config.yaml
num_hidden_layers: 11
num_attention_heads: 6
num_key_value_heads: 6
head_dim: 128
intermediate_size: 2048
vocab_size: 16384
norm_place: "pre"
rope_fraction: 1.0
qk_norm: true
bias: "none"
init_std_up: 0.0202
max_seq_len: 1024
train_tokens: 912900000
max_steps: 7625
dataset: "wikipedia_en"
Each number is 500 + 50 x the weight over its row's rms, rounded and kept within 0 to 999. Layers, rows and columns count from 0. Numbers have three digits each. The size before them is the row's rms in percent of the matrix's.

# q: layer 6 attention query, 768x768, rms 0.0586, rows 239-255, columns 128-191
# k: layer 6 attention key, 768x768, rms 0.0581, rows 239-255, columns 128-191
# v: layer 6 attention value, 768x768, rms 0.0614, rows 128-157, columns 128-191
# o: layer 6 attention output (transposed), 768x768, rms 0.0583, rows 128-156, columns 128-191
q239 100:491516421422472517546502459492523506537468517480550549479517489523495500555536474457547491558516495563474505409649506531502435621537501504502483469601525502451451486484489508547507573498519472
k239 101:495478474544536441475599476518406474444488540528502531485500456485473453519523429441576475542567437460486469539504553564561523567514557453488464545485488507605487450500520559515483543625493503
q240 103:548516527593513426430508455520499562556435454484510459573504405450481494431532478495493460475376576503487388453603470479524523489472477487526377573476552553541496505495537494582495443526451508
k240 102:412535523432557479442484576531398492478445454428514465516460496511483487503499523430473537460495481509521461535457521591503560473527538483447441433514511417474434542483500569524443442584455472
q241 099:520506596569478488468459523488456423574580554530475452533519491454470474538468501534504414506459492553450499506548583464527459517582417475410481489510468582509471530473515541359471474471586549
k241 103:499455566500477548421441555512490463476432557485484512447511412482529483459554483437430432478424494519500519578517555531558504479566607515524413537423448479499509481421547506504504546529561580
q242 103:413474436463521545539544483625504576454503468516469517530424464467417541550484498414514542516562503504439517509453469652550527547410516500599511497571508460499475561486531529424444382509562485
k242 105:443557501489519589517487497540514530486493508490411603452518477435509620528529603385423463471546524587451501498536554567545506543590494510518490547527505543411494612453447462470512451591619522
q243 105:416399493506504403419577491465492487548548566531614523428521483570508526516560473490535478479511499435538550561520455521459509480493528513507479530448525505438550525451445527560489487470523496
k243 105:497497474531502556493419467543453487486552560506501518467513561518522461585445502502446468392552487434533435606465530492470540465461403457503431552549535619519430499437479549528557437503488515
q244 101:427519467480469495633490452567448502526481518459568485513407503524534470493547545540489477527531550551617499533552481595505568540478465554468455481516537507546603501412580426584538466486443573
k244 103:525469391570435541534537455475494516545434529523581474533510497517431564500564511556489458609543574525407508478491533544506533525517452526591469547496526514395467509586499566498523448509487535
q245 098:482402508535495512487470550428531593507520473586486492445478532483511421638494489483529471413537554482421490453561428551491549483560486447448570506549477522510519507517493603636559562521438544
k245 104:489529523501559542437498567496611536588500484587446540550564570427559459541376506517509445558509461559541571597530490458568581528484540486552488496485528415538448547497454517619475555478546487
q246 104:417470482535471500396449519477485555501475556474508468555474508467499456507403499507438572599527480477469491458506445449505540460411498487441501459510503542584503476609484518507480472505465579
k246 103:388540495535483503462511499541551436441465489512508477509419546459537482470614434568549528581594582489529534398456492530495570493534486546435409512477518489477571495440514533544446525520478569
q247 098:440500549481492492510481531442502452485506461468520494421506552497492483473454489497452533457486556453471468478381502446507500561489489456402562488502497513497417431511429477455516507461443526
k247 103:512595651503475515510479521523397523463566520462582423542450512501491494494505473463539423486331591499434456438497440502513397476423550567496494563585480536503541532432481589408522515505440402
q248 108:488506456433554459558434523463506414556523462555555499566470479552488636467494408507533425420578574508411563500450476527480530528500508459516531514477535509511486444484535575533542497541381431
k248 107:547479532555589585511444493478448471543508467525503493558437532567550542517532446526513468513531445594477536540408533445441437505516481547504548498475506456529423536527573492542513491548431522
q249 099:494545498563523422358504560474552367415492421533580522500509484463383460510454525494485530521463469454543501454542396527450473408419503437548668490484496615564494535524440529399588494451424595
k249 106:437478504433536509520447478528489538567508481562596527453443553461530466516479603521507461543454435531457520655547508516473492447481560536500432510516549543408495407572544534513510451517530449
q250 097:362558597565459553514495639483507543440466517527499449515447523549541505494489537452521477479455473447457558490591410595605449436503523476513461416573499470471523499494563531552504483485548477
k250 102:501483489516602427553537439427558483573581460553461553572553485473557510438534539426502563539508524490518538489520444464477463514505629427480429494554550600543486411464449527545521410560459442
q251 098:589452459528526483533462489479486405483586492512502481537570435439393497487495493550499554476542565470438526485388470443503468487516463578516503560437476540465340476516457529511573541541563554
k251 100:472613495485508530554495499439458516533500483537512523444645430490476535391443501471508408470559471544460473479491543575479499505516539446525497427462534539485394491470532403432560609507474502
q252 100:444546497551438602605432567533558433563492578578436593517528459570469490435511486487533613568563420513528484526512524514488516517549554390499651471497474554404539520550560547438599504588520517
k252 104:513475528416489499534534449523460482446466441429545569467516506573613492578540512508473446429556518474556577452507431505557543519536562558518503454482501539512457449516592460513500455558420542
q253 103:451419482571533433538481629489423513476564429482516626500515519557480584537535506553451539440546498488569535496556586462471516460516488532513514533549553460405553535528503501453538383430517479
k253 103:439498463484497492510568626535561558507501472489514554601467463504549522451484499593570484557499435521566442588525500474476521503470482484545546588530546522473538542523472473512504435526494548
q254 102:497481549446538539438452486499442501515473490526503475589498553424470478445495438503475444498493437496440535395522582542456478422418416470548550461420460545461427531392500485445490526535509407
k254 105:603465475487539478577488525513484501448426420538485416494548519436540612556460474542462473427447461429547499442492508556500559494470510493451544497465582495532435556467680618508563588450490503
q255 103:462551394500518464475469535453472479480481501488454480402554411544558515544488469504477533567413413550564513522456553521566507507611461519501413492536567566517461503467516390555498526573489490
k255 105:463421494524470583451424490431503434574535541439456456452556544545496407480582431457438498489518485458583692399517549357471444575608441586514471562483478455555549574535439460519556501482497487
v128 095:510483417502501454488504409464628426481519548477468487538532509443516497520558579459558461587457538506514470483468445482465519523427479483519445434503547436515438497536475577417525561435593553
o128 095:482577534489497457554471464548468458607455463570458509470524523536561501521438449512531497373570521588497510556530561471501449492494571457545554469578470545563546517584472463423454538551416470
v129 099:530562538444571564463471462455467483598485433451412574519587527571484438470530473456453510523534555490461572439403552544443489543448452481622484535473547481479453441442456510549523449396490463
o129 097:430470469465526451556552521583541516531545373512556513482494497491569651521570534578538480474491515539478476526541513436486520545506498538382474473482532514446595595495532545443448618529468564
v130 095:581536504518417454494446436450513437462587439512471487505471395538406437382478496467468443606500501517549560464481518604464556499561550531471577580493525473490455555422511368511398527517450545
o130 094:522437496491543489447523542574484477559534480507627455582518512478540590422522386466471561504541532491434514518452510470559494494598487539475452541506488517539547497540527521508523481452505435
v131 104:545484467494435506482417497529468438495602466563517464551512520483483476487506472410590493497627454643569430466544485571494373516521483519497502493492616506618498558502477494448468485447550474
o131 100:483523468493471473569501476525491492436548489512509427452480571452491423534545497393518513569492494592521531471508481419466597462426498515458514537537443480513537489499553497517484552507466496
v132 097:412443501588425502573548453535369443488535416453486565520519530423563531586453620587486544470482517499468512489502501448496515484527380507530483535436571511499572396522426616515493370542485520
o132 097:539498465471469482542558427544560588512542563578576558429478467513605477514510425415431516479560551475481485479532424572558400483513524589583448519473474457539470508474634543479513658540548520
v133 099:597430528463496492498578469476460445565483535416565584444577488467536482518471560454529493521418523572535538537488490543561397511430544531466491407519446607477566505508554506425547522540515448
o133 096:507491444580543538503463532502485577463524461534477441488475507452548441587509565432469479543501537521465444507524487484529487602565521505614497641479498582488498476427447434502516487437534511
v134 096:496450572551464444516470569491420568513515527463464529647560501488531466498530538510472483542536506472435610446597478549575529527502537464462480576437488494511637491487489533550483414548551588
o134 096:447524536413597566435498481546515517603461534513425427458413547457489485581539540496565515498536548431509496429435547494463496553532449454430523514423521379470550515540485513489531539511499531
v135 099:585471512489539507492496527524501497495518513464476426474503453433464446528531475556535483551513390507613457576483499517536444504493479474567553539521474519537454563503544530505516437449529530
o135 096:532540448430533526466532569532498487517399581517480469458488512566534611554543545501410477488506515416573585539465516482489508541481510487422544528530487437511529499492556486533429451483463374
v136 102:555514533447442437441414495528507480427468424508625479579457492527466487524509437442522445495491463499578454408557450467567498534453480584502468457542378463464519473437468479453560502440473422
o136 099:479402486474458485538511555451472464424517491497582445519551550530471572463545546556515516560418461502556412576472569481558538434466440523487491508458447491511519519499398521519436540542474501
v137 098:525437589499530460494506438551438465578528591539412396450492490527398518475550473417414426562582530458454474583486481522508530552518557581522503426485447519431481518506478490577488556436575572
o137 098:478476514482526455472542544491451570434520453467612541528530427511565548416421491548509503504510422577557463512562548432525464457498511529503489523480497510474521510509446573409475460537602560
v138 100:473635464517576523573432404550589411460571463474446381443505421365519387505529362518403463454511524575598603400476462467413502595522448511390619529511625458474472524424525496517447458502455488
o138 094:551445483573387471382446448534422470513423542533576477519532596444532539520535508618498411512517387475357492544498466527512535356583487465493363424543467487536596530579427586496500515549501496
v139 097:519539583434506562545443526487501604466499496558482444577539394559493483511494477525566496531512456499467502479556488451486478479446542461490505452560449544534527552437501504539553511517520468
o139 093:510441530488527495476616490564526487508460471442529578516508574537595505434473486479446436522455553511464478545481505494446487523505391491507457550485582500569513407518503510501464575443444594
v140 102:515496551522523536549525531553545527494429464510593563495479581529486533567532446431545477513483501506508483482574489467390507573556512470507453553451480474462538617548465558547588477456474455
o140 100:401525521517499474456498399460422539413427408481517553522595521491458494420470611509421437474426440469473474478487395579457464610493441537498513450505580460532458443548452517525432469504446530
v141 093:498476409572521352499605484465545505542588504475545502533447493437483460531501433510490568529532616450611527459555422463583550454458512521503574485518525495531600580482573495428432554453456504
o141 093:548570437405446508461528545530346439452497429486475506536519521522549490613543544496474431494520399454450506549543421527559509465456449559535511497483454499503401523520556520620494487514526406
v142 101:537418587474565489432526514354486445499523493582498565559550533555432558503420500424430474530518481526474384455439490579561496503604486445432492442522486550504451464438519523501527475439477542
o142 100:440499448508526445473538421539478532512363475433608498504480554404419452521488506554569461535551566508502504532494540499462475491566452522531462514420476456523450486566418544448492498518550454
v143 098:502494527501455569607438476571431545414425504503541428524538560547484524508510480535413544515441417486520467510460543531554516476503595523464500505454494440525555575464507405543608519459524399
o143 099:465544502540589503495582600481509447474497432489498489596495470513531492421460538499504476457514512440506543558478581582476512410495454522561487514421456536607431474512526467540484544599412543
v144 099:601480456588410489477513499473524584492510580490553468488464472538497494511493490422477487561500433589480520413591470543481490519603436492495563580559490449427391537503510511449425524493501542
o144 097:461441465447480451593466466568528540536472514445490579519505517464521490458471550490519481545470540543497559537449433504471539511569450535535473448524419531567592555476492567524486409538523441
v145 096:475558468435514592430506582574419506517497481530543460508603557509395490545572474510495501381449512566477546407559491487453442520605493517485475517451462553575607587513469497527502402471489544
o145 089:484420553499452527517528486544513476379490470510490523505459520517490452481507495531664501475507521590565492436425475493518494506586450547539385454426551469538458491547528618528588514488536518
v146 101:468529530448504611417516503461449442471569529431497450427594508466471570490513512490542592438461471527467515469545517522489437524431521526480471529461454477537592593424393438481490448466534484
o146 097:532496442499535445489555559584582553458505554437486448534449519466507473496594522570535456560471445478569501399509533466529533459514422431400487613520483529558465446518551564470543490555518555
v147 101:499507391453490478528536402529534554480483619491497481481529487458515551500462485546526577467497509498408502487566533486506555495443474425508511439494623482429528391546512511539540487463419453
o147 096:543484542430488480576472523544509547538511523559506512476445435548594450501497528378479470514485509415524579535510439532472445465497539590599433476550494489510489564514516497534455520468469588
v148 097:560459460488505534536587574469455524486471491464459565571560559494527503567497451452424436510543563482531519506493529506434447530460585461453556529440482575549490479507439484574444679504433487
o148 096:488510541506479437492478482576585520469484398513457532459561507432470413493603564505478620374462432538460479509498521509460439537531411497523545514522512480480506448584574520504450481537447579
v149 096:559450494532502498382459614458527536574517475468543541431430501520427530515496517509502505382583548512570495555491494528430531537569572556449528503461481494454522458522540455571513577456651460
o149 094:483476545514569551494457535513484477557485515580515519455569515574509512549628502361521512487495449591462576518444501457527591436495433459535574482452546490509452459503471523614445531505490485
v150 098:407489452431517536569514400409456460597533579483521578504479505467455578502484450528497468592523548439513562500529496457531572456549501453530521460510468518462459496574494473457577438538493447
o150 093:504479450465509395447568448435579479561466491554483506497545485473444417562476538527424472504573425450468518506473494445509504609647464486475553586466535480483530549478415535480558512431527468
v151 097:511444418499521474516510518520496563528458492398425479575466504421564438438620485518445593500394517501504515493579541485540442536488518624490553525517442509430544387415525568482476486502553530
o151 096:484473515443504603427512466565499470522523479458536578485460428504495471556492539454487413537469550573527431515410449387528556346570460479476495511514505415482550546467534522535482443487451469
v152 100:481466381476495419638513458486541517459552441545537477509516462526554346455579570506464519502442469540448549500494565475489565556516451538512561506470445433421499412559537552516484444454474456
o152 098:490560513537442517508466521527503499461485537517584506424505579609518518461478475530536477480490530597523457487450598396621506499506498573422541489593451486436575541488462472523540509591489500
v153 099:517511512534408500448538401529477532532411434529444579550442466542523420495463490445513483523444598530504583501562549413495562470531537480518421521477490441452571540407512538391470552637480519
o153 100:486557563506520436507546446503456484620515562490541529497522540417505445609477451405543449450522439434486471542496441602628496523496537554445559558645441584476423466524434524594503492472564383
v154 099:511438457472479503456556516488478469477563555495607489603414577481472473500446524583443550500504571512494502546533542515571489497490445494394482443567469505405557462418448578572505450476471525
o154 095:523555558478522526465458634489640413548505416517464536452529513494478579539582579454442453501510400537488438493478523358518471440526512379543501508490381438488493545490500472451451493535429508
v155 099:462491485429544514449489521480573443552456513462570442510495524486608527457491513430462447438457554572485547396416533496542520493527423484389369488475502515511521486527369492513569435469520417
o155 100:432537448510424495478489450485490527477560488533390570429535525454379445540525489577611494539520530470567491501545551493509433580570507555478472621407483438474506512564499529422413489495451556
v156 101:725538536479483472475605456514556545431465501465467391471529479458489370411595496499585511478570475460486411543491523517483463482527482428537480507549468498585473498459641474479525473484442459
o156 096:443494452418489536604506484484555536535569493514458554540435494528475493510584520464420475499417438492540431492594488574421510530412473527490431465549652594550528503561465475521405500493477488
v157 100:471573503569495435458507515530452659487543480479530559405571402471506416595494483463502444546614424460425459403547534490345499524424462541467395429464544488437519494540502500477529457529540502